config.yaml
vocab_size: 6155
norm_place: "pre"
parallel_block: false
init: "normal"
final_lr_fraction: 0.0
max_seq_len: 1024
max_steps: 8844
Each number is 128 + 32 x the weight over its row's rms, rounded and kept within 0 to 255. Layers, rows and columns count from 0. Numbers have three digits each. The size before them is the row's rms in percent of the matrix's.

# layer 2 MLP up, 448x128, rms 0.273, rows 298-314, columns 0-127
103:137108113096158118137116195110115133056142153190080120141110150094180136124062118101170124113134079096145138153108079112102136136167060169155059103169184108144097146151122101176143176064141150162126085201095133160079144116119126149124179158090134144154120157177147178192136127163089095109100107099150077163117095126133080158122163171161148122108107136100167170110132157111161151125099
089:088125074137132171157096147160134100124140085162082121118191094165158158096127112138159140099148079150069179068147139187155152113060127142076149070135182188116138083124131156077103097081124114154090145088152106155132119088098122071096201132114106144099128142063117092106102158176089109117197112129081151136135120149130146069151178097158106124127163121104128122167169141135133135142080
105:072107110125113133148114112140119131151107062098075112117085151133140150155162108134135128157085138105179101130104137152193166099133167120077081084049073104096077162103148118128111137101149102188142205113157119090130091094185058154103155172127169114184120057137151153060102088106127092134127146159091110123147087135141143099137105090119120135203144162135141101104115143145133085187114
087:175188135157108082090108123124155131135144135066109123176120172111143114062141118116158119099184119109144120075135182120136133135116114132166138123179140116092156095155091118078122141098133161061085117141125100079132096109146130069130147114109110110148094152098071135074149161163138105100093130086075188151176156148079111108114168150099073113213158089117098094099137086184116136169052
088:146124151088130081066129156139095146094159131046125089126108077108148123109123145159135150197124107172170130089121164183103049108099122158121126133104150123104106144105167110075212140088113110121182162120089111072152081142127122102166208108158133108132152164080096161122163126117097097157155149108115158181163112103079180125156149173094153101147151153146151134168112093122085142085173
092:148134157097125146099180085125117174141087167126148130096121140139151109127140129115098147113098088133125105142179160121070165099217068121101101143111143148161132142079107123111139102104118093078189133108094147137156140114062122064132118090101109104114131142169138178122142170141159106111054095151157100083185164116063187163088080132161170148131101070139185129129102104131138138181047
091:060119109181110151079129124130163156087129180099171107115108080105160175151113149102137157104084147119142145134137126160092119169151113091107168087172096068207124200099095130118104184161101195042123120159097125139152102126079103098129117113161145094087162163163125112123078116112095103070067123131136105102136135149096101129099126161167101127095140115143082082138084161154169072147139
104:151104114129140083060144116166174115063148120103151149074155166155150108108151111157126142106135112150114088148155146121117135117120110122079135143173061148124143083096148060112144097117163101056152134125094057134147107137176096174093172130121111122163125110110059121152211163137154089076073113104144144127091143096097118201131174123139154137099132067196131143181076116087143123095135
115:071152138083145063087122165124118112115136111091155152159166099119130089114205130111087064161107136131070117136152145141163129118113092145136061148144078155152102112089131140164173135111157170116102066118099141142092058151169081078118202156147082136091127100127180102112114155099098135151169158157128150116147097143090126121089112159130076133119132151114167161161169063107079195155088
103:132160096202151111099077158138068148144143070147110194171125116116121104161126146138085118098156107123116188110086163087144101131090084157153155072131097148159060083128144154162136177091129153169179093080116139118142088111067106127125106144123114155118141138150139170090105111141114105115170103132151163109093144144134194130160134115168127156155127189082119131097166027103181071099128
092:085175103110173175157073160128077125113126180139151127149133109134124128125110122119117132151102166126129060168162136182139201103155122094140065079125141109121087105140106236121099129134100105094139066096153166075129156157192134113160079138150122120169087149088163122197094088159146122145153143116171128158134149152134107089107148175138120071088147091200084133110129144146120163092139
081:162193146153164125152086209136144134129149092126168126146128129105163120145115109180100109100155113139124103124115054118143139133115113109095107069118118158147150067082217111180180122073111101087148150081156057128159123134100103109117123120157138188139113124065138169128184123108150169092114144079111144124120145149134109136154110126199215125127199087138101148129149157067110124120161
086:095165199138136140148129152088150119092116096122162123133149141142191166155121125134134160153139137122138142115149166075069140166082154139142104138162118093128101142106138096104213153120131141147147063071131126101144129151113100062142179100064089066119105111152151124092134156152149159105085139081050103108133145115036119082059142167099109175162105164165152115127102084120162131187124
117:102133181164143064106158110181109137097120068143110144158118173138178134091141115153164156163072092161166151138056139124151164117116184146116157104144117127169104161149121110103088108098221134128082123132129118092155182169151156147171126104142144133145097157161103162166128151075124164091144134093054111111180121124110047139100186142114189168117130168161179135095117094135121143162096
110:126111171055090094104149093191148117106144112095094102161137143156096102169117148099148181090102170144179067132179126119087188114187093096088095142186105111165090177117141119174144142171151174190066153069104091103154147118130134109110093126078114100188136128122128141056136126140090147101138135114128091168126183087143097157158091134129102151158164082158154118138127113129159087143127
111:090142135088120129096147147129178144164158102073142084124107148125073079097163137131100070100102140093129120083151131089156166093125172087100157101154123113131177151174083146144117080156146123066164155125182130132160191114130142120104094170093126115171121107023117126168042135153147130112124123085159154133110136123148122123137103174098139102118180066151079148162115155180119187087087
103:133164135175090073148089111154130134131114117125130174066120151082117142181099079111201178100149129134153115103101087133109103139126131120103140164105185158099123165159162161116149172137194099128161144068135075147170095173086118113062069178098111111209063133136087173164126114131103131132115175099164161083117142121182161144194118154140176116179127104136171125132125109118154137127118
# layer 2 MLP down (transposed), 448x128, rms 0.132, rows 298-314, columns 0-127
102:147117121138110170162097166122162102146115104141172134164148178165201103107123165077116167100127123181109046102141058116183127101139092171109104142136149092082092107082201137150154164114141051197161094160085178160124119118086136106121141080090153140119091134083122186118143128155147116113120069134140093126071114126146154140123074113139099148102093126143087127121131065162164167130123
095:143130070118123103118153111138130141197056109103117129141097124139148136098122149141170127145159103145138124112138125148103094140132081114107117097143131085219118118104201074124180179152126145145143147123067216182147164128114149124149143108174125139062126140143148069050139144095155109121081112094129191122133096172170092114190142104113096130074151108138162159122126173168160057098126
105:154099150133122115082142104138086139130133172215164156114179145197148101150124161147128141161174091122107129124118165056092108126106096143161152126138133180147141104100145167136143085107131142109102105125067115151112130113101173082135045083142117157142125156138081119111158135130104136118157152082166151148061160073083067107149172139150154081046085151134083151087191125109135073117155
089:084185093109172066133160117124149049093140151105142114144173170108108152150171168138213103118142073160152132130169160169118131100164158147143114098131103104148110047181137142126143140121054116113114127158107152101122042140080172130093133164140118154174152083130087132148116171153156146135143171093151097123155087170159124120106121172131109168158186142120118116078067120094145088127166
093:147101098122063124078168137136136118111093155060112117103080152134104092155108162116128099145148169128156141089110094102135153144093166108103160141137133117133149106088048158143194158082102119119159091140074068078146067156086143138109144139110144159104129125126159194112173136152165128197150120182123135148092164059137134170125149111182133116111152192138103194098126079080102090128183
091:145129147175109093121132124141122217110150116162010182141102122177133148119116107155126148140132101105174135080103112131144108127191150164086195153103116160088122096171084159153143058146139147141125125161093042113149121090157140124139084183137161099136126112111105122104093158133054171099163126150138113164111098133175091115168133146124132164111074149096142148157140116122081120057110
089:133098068088094089108168139142107133198170114159131170146116148186114119040097132148130089121130153141161076117202145137145127099104099125110126123160075165102055088157180140080105163110128134175121103086142125143188120120138124162131126128111164161160105080111128098118164103128155080165126102119077159110103156110191138184153118132096182170132113154108107114171165066195110143096156
102:149103114155159109126083145070150149115112155072174107105099198122104113132116162141138110123131093092180134215147148157122112141107153113065070145129142168068072157123072108121105111104074113112184101149121145166108076085200115166108073133101101121156074151099190122112156112116138089103102059159147148118096106090191140136150143173151141096100078146142153136109082133158141105150114
110:093139097168195060105161110152081136168182100147146100097146141171168171169110172137164117124164159098031124166110147121155122097112146125174146120121122078120166101066122104123100158135110141137141156137115194110088094139166108085183135031164093139109119103143132135093139145138145177185141108103120150110155162177179122162072118169115144107106096125091137154135153067159154153119139
096:132175130156138140079128106150111089116070100128085157163200132154098129110177110138151147144121167119088170149142099145156126151065069163151105184133092123146078144078132100127098155186166109186114075093157117121142048120127094134086155122136104098176141060147144142156088151109085149207111152120107108149137145128110175086126094085152121165143096171150149088174187115127113068154116
094:086163055156111183155131176149087165142133145113149126124179112061092135063127148127117092141119152070110163098106048102139145112088121090148133084142151124139128133103146149104150113133078112117138140129131058120155160101113092124172143174173118163123096109080096114086087115181152065094128140157083159143090104139143084134159168119143163079091086046143154156139097068162124170094112
084:165092121133138120159139100175146129150134118133159125114167148141184158065096112145142108156136154118192136061174095098130124167116134176097083114140112080153128127167095082147097164127122135101184079086061104133097162141057214143118157136137145139127182119171100167159168152129140145102116144164162087129123134107082056148114058142113103093118187137114154100188124062113169103109119
091:091107157127143069122081123131130128097116095128073144127151104158116131122098186091145138121128166112132107105120125138096168077164162183159106110115081113046155105149150105120112169087159134130111209135114136128116162132103106088115125151186166122186129151116164115135119114096154120130103135118156038121123180181154081179203142197137137174083192094077088088165186125129144118115152
112:118136122071112156173111123054149153201136114137129121133093057160103102174140120091084122138185101131167056198146106147103064109163142061087133189112137155149111154139086165086141138083092107122133151099110097178106115102084104143151125150150174137131165113094145118125100083154105100124152092136187131157055099101147161160119080179118130103125146067151132182119109136160156104131133
110:123158151178151072121133073140149150169129154107158149112078095141150143134099072133032121182111146102134180169110108114146132177084161134155127168116099047089097124175146134131131084117080138139129027165153114156040138135108162125108131103165159145094109115147105153151126111118102095106070128094170155128172141096142179105086193125116128104152111162120126153119128076129137102102180
108:131135105080131083075101133176137155191062098075161160116135134120107167109130126152092093166140091109160122109174132139139127115078080112096105117111124173135128083131123110081096126141068182134170157092199108140123147101142162140088159102164091093136164146107188091100127135111159096127111187141163159158145164155105079141122131114079116119124143039175100110133098104166108190118215
097:100096106114108143150155078133129144043166125108156086179125121127136123037090159171096119103107130149112124198120164102122105161110134168142171161128163077106153064118063130114123133188082156116139092174131172123141155171154137143193145131178139170117161147165101146130137167133166165131118113147075069115116155129114159134074162160152077165121158161146065108108117090124136109066084
# layer 2 MLP gate, 448x128, rms 0.258, rows 299-315, columns 0-127
100:104121184108128090149110170121149086113123172228143124146076036098124108138182140146102049087096132110140142112102100169125110121142114100160101115142100112066131109109132120089131112169120133105157137086149147141137142104102133117146126085109148111137102146190078177149158101078107182141130160089148069141137121039100177093181040151121103114111124104116131082114085087108129123122146
086:124111194108163075078186088151137075152153172115159152173150089126078159093184102168111109134176104171167140154129085154100132148126097114130186071104110109159101179142105157126184128091103131089154162104093171152145134123118106044120160125071166178076163059098153095091122145160148137138126136151087195147112155130117076162112091141117140117109106147124126129141142075173109119106104
096:117055126111181196160105141122130176100126139209104120146154106167107118178135166146100121109098150059110123165097101113084081127096169150121100129097160126156094182105158136157140118176113118166135131160091118167114205142136131189149138114109109117102122136156191116145122108123145129151126154205118109140034088123137117160097129098103215149090139199138141143120153145089134124126183
093:118123116160134139171093109093157136136083094243098189092179105170138178161138091143123098053124136117115140186137146122117179126196078169140115108162122147149126108132142152165067099141143132135099141100169161110123169127148115124132133122123127154110127162162128104129073132108089175069132087137176097085093174185130082153117103138126037149164131101117089104124153148134172094135075
097:127127119119152147122093140136148062100134141174150093147098033147114170120124113104151095150110111149167140144136103100159128141088121147151181124135093093105124096198200163107078120126125173186059080130111138110115128125161114175174094124131182124139179129144117131096144084112131105183091136148099144159122115135134111148134119042132087085150184118118090059118122156155100029163164
101:087089145181128164078124136155128167142095077114122096069134089123096137137088142131180185130071111174150151120128151134092203154116121105134124128156135122184087068146123169130147150208115183051087113167094152195146120170111130108156121111130171135100107126160114130088116166121087139137120131094155115071120142121057125144113165083143118168166183150156144109139115092191080089149109
102:139133117074136130141120065102073104156175180104170168129110119139112127157121127161007109136088147135129136107154102148109178156174138156177113143108109163144099091154135094091108092121139111088107125135134168157096180119153127067068157184047168144155144129061078152103142130130109126116117133122143146089147187109096093101131056136141156129119128129148171037139127154132147110093147
104:066083144092119124126106082131160138068111142120160176139152157149090186133116082069136182129112156091116093119160112136085153079102134134143110175128120160103135141148083149090157119116094115110152138139109116143108196134104123085118124206170136107118123143059145132172104096136113107208159083108147076146131077166148151170058106104157163057066123121170139076148136158133159164114089
096:092153083097175069052108114153093148119114100124146140102166103166147084205150104122102126100138136137153096114156163107108123148115131148108119159159055173114151110114050064099112143135148202132120143142136098133150168153097155154080131127171125132102132160119184162181111178141151148128172169129129135118117144128101178200112149131091127158099105129074139067161129052115065107127080
100:084099190105090157120087121139092123182092165051123166132103084153104154126111142167113079164125135110168098115149090137106128120131106150143103079138096115111109098088115163082134103149100111161095171103084114059137189099192136075148066149097156091152086119164154143124155090145092172098090167123145106161056161127123131122104167144104127084134135150149088109023130148106129111100091
091:146122123106172101100206097183185190113111115199144121107099104078078129077144129139153127160154183097161168164126116102120102105090108084135165133139111108143096099145125130063103169166168122158124118168095142097149182102153136126132085090149119102068126129172171089145155142113135153131224145134223092118123075122144141116167153125088131141175133103106179099100086127128103148126105
095:133073091101133099065164109160127082208144151139085151133077109162082113128214124175165080127080123088103096150122107182141083132156059106095164144097203116177106130150077164151092110119130123096139095160158116155064175133137188115091089136104110133203126125111149141150122157122144088155123118138130170101069097111153146169148151119160164114096130122107135122130122176100127143085116
100:169126163126094123096163113106143134078070110110122136150120129136118128112137093137130138156169147101178108121101144126091116090130104086151175143168112096125150116105166147172146156201088084134123086098116148131059148192146108085162177119141164106171168129100168103128178191112158054120109197102062098142145087118103092146082080114162158029141189149112107139173152118127147117151148
101:121096163126076065042101111148122084116173110102127108166157126153190093128105163139133136083150163105097102087152117105105182154172122133106165156132125143184130106080093113096194103167148146162090142056103114121179082157125127093116132144141116096142154138133110099143162142137132135164107135118143083085098221126112100225184102128134144141176156117170149164125107134122105107152065
102:127179135167142174123109117098173126134163120113113085138123184135118149127104107127125158125137129106143070113147093076082122220168107115118131108088157123151125079149158150084126142101156116140190132219150088140110085134132045106165090145138119148156094125151127090185190154126112121109102141111174155137131147146108137176185168152191149088134045143159126169157143135084144087175076
107:150087167087139136109175214089104145158101158139127144182127087218184174114127152158088122165077148125121149154121140091171143123110169107117107103139111078154131137128141110111118109077080140113127148155063198126132187086134098095150146088126097157092177146122150103108111165160121169134119153146067141165142121168087084156101143106097096138133191158130099131133105143196059125161160
083:173083167128135110104161165064100129142140161123206122139116124203118120156156116123130115177180078087083130164123144167142090165113144158107134094118102109130102118101123087119147200150149147087078162115138151085102154106155131068133114113091129071128195086109099078058118059114161121139116147100080118133080180131132147203140112149136151164184170172173143149153145120146130158107124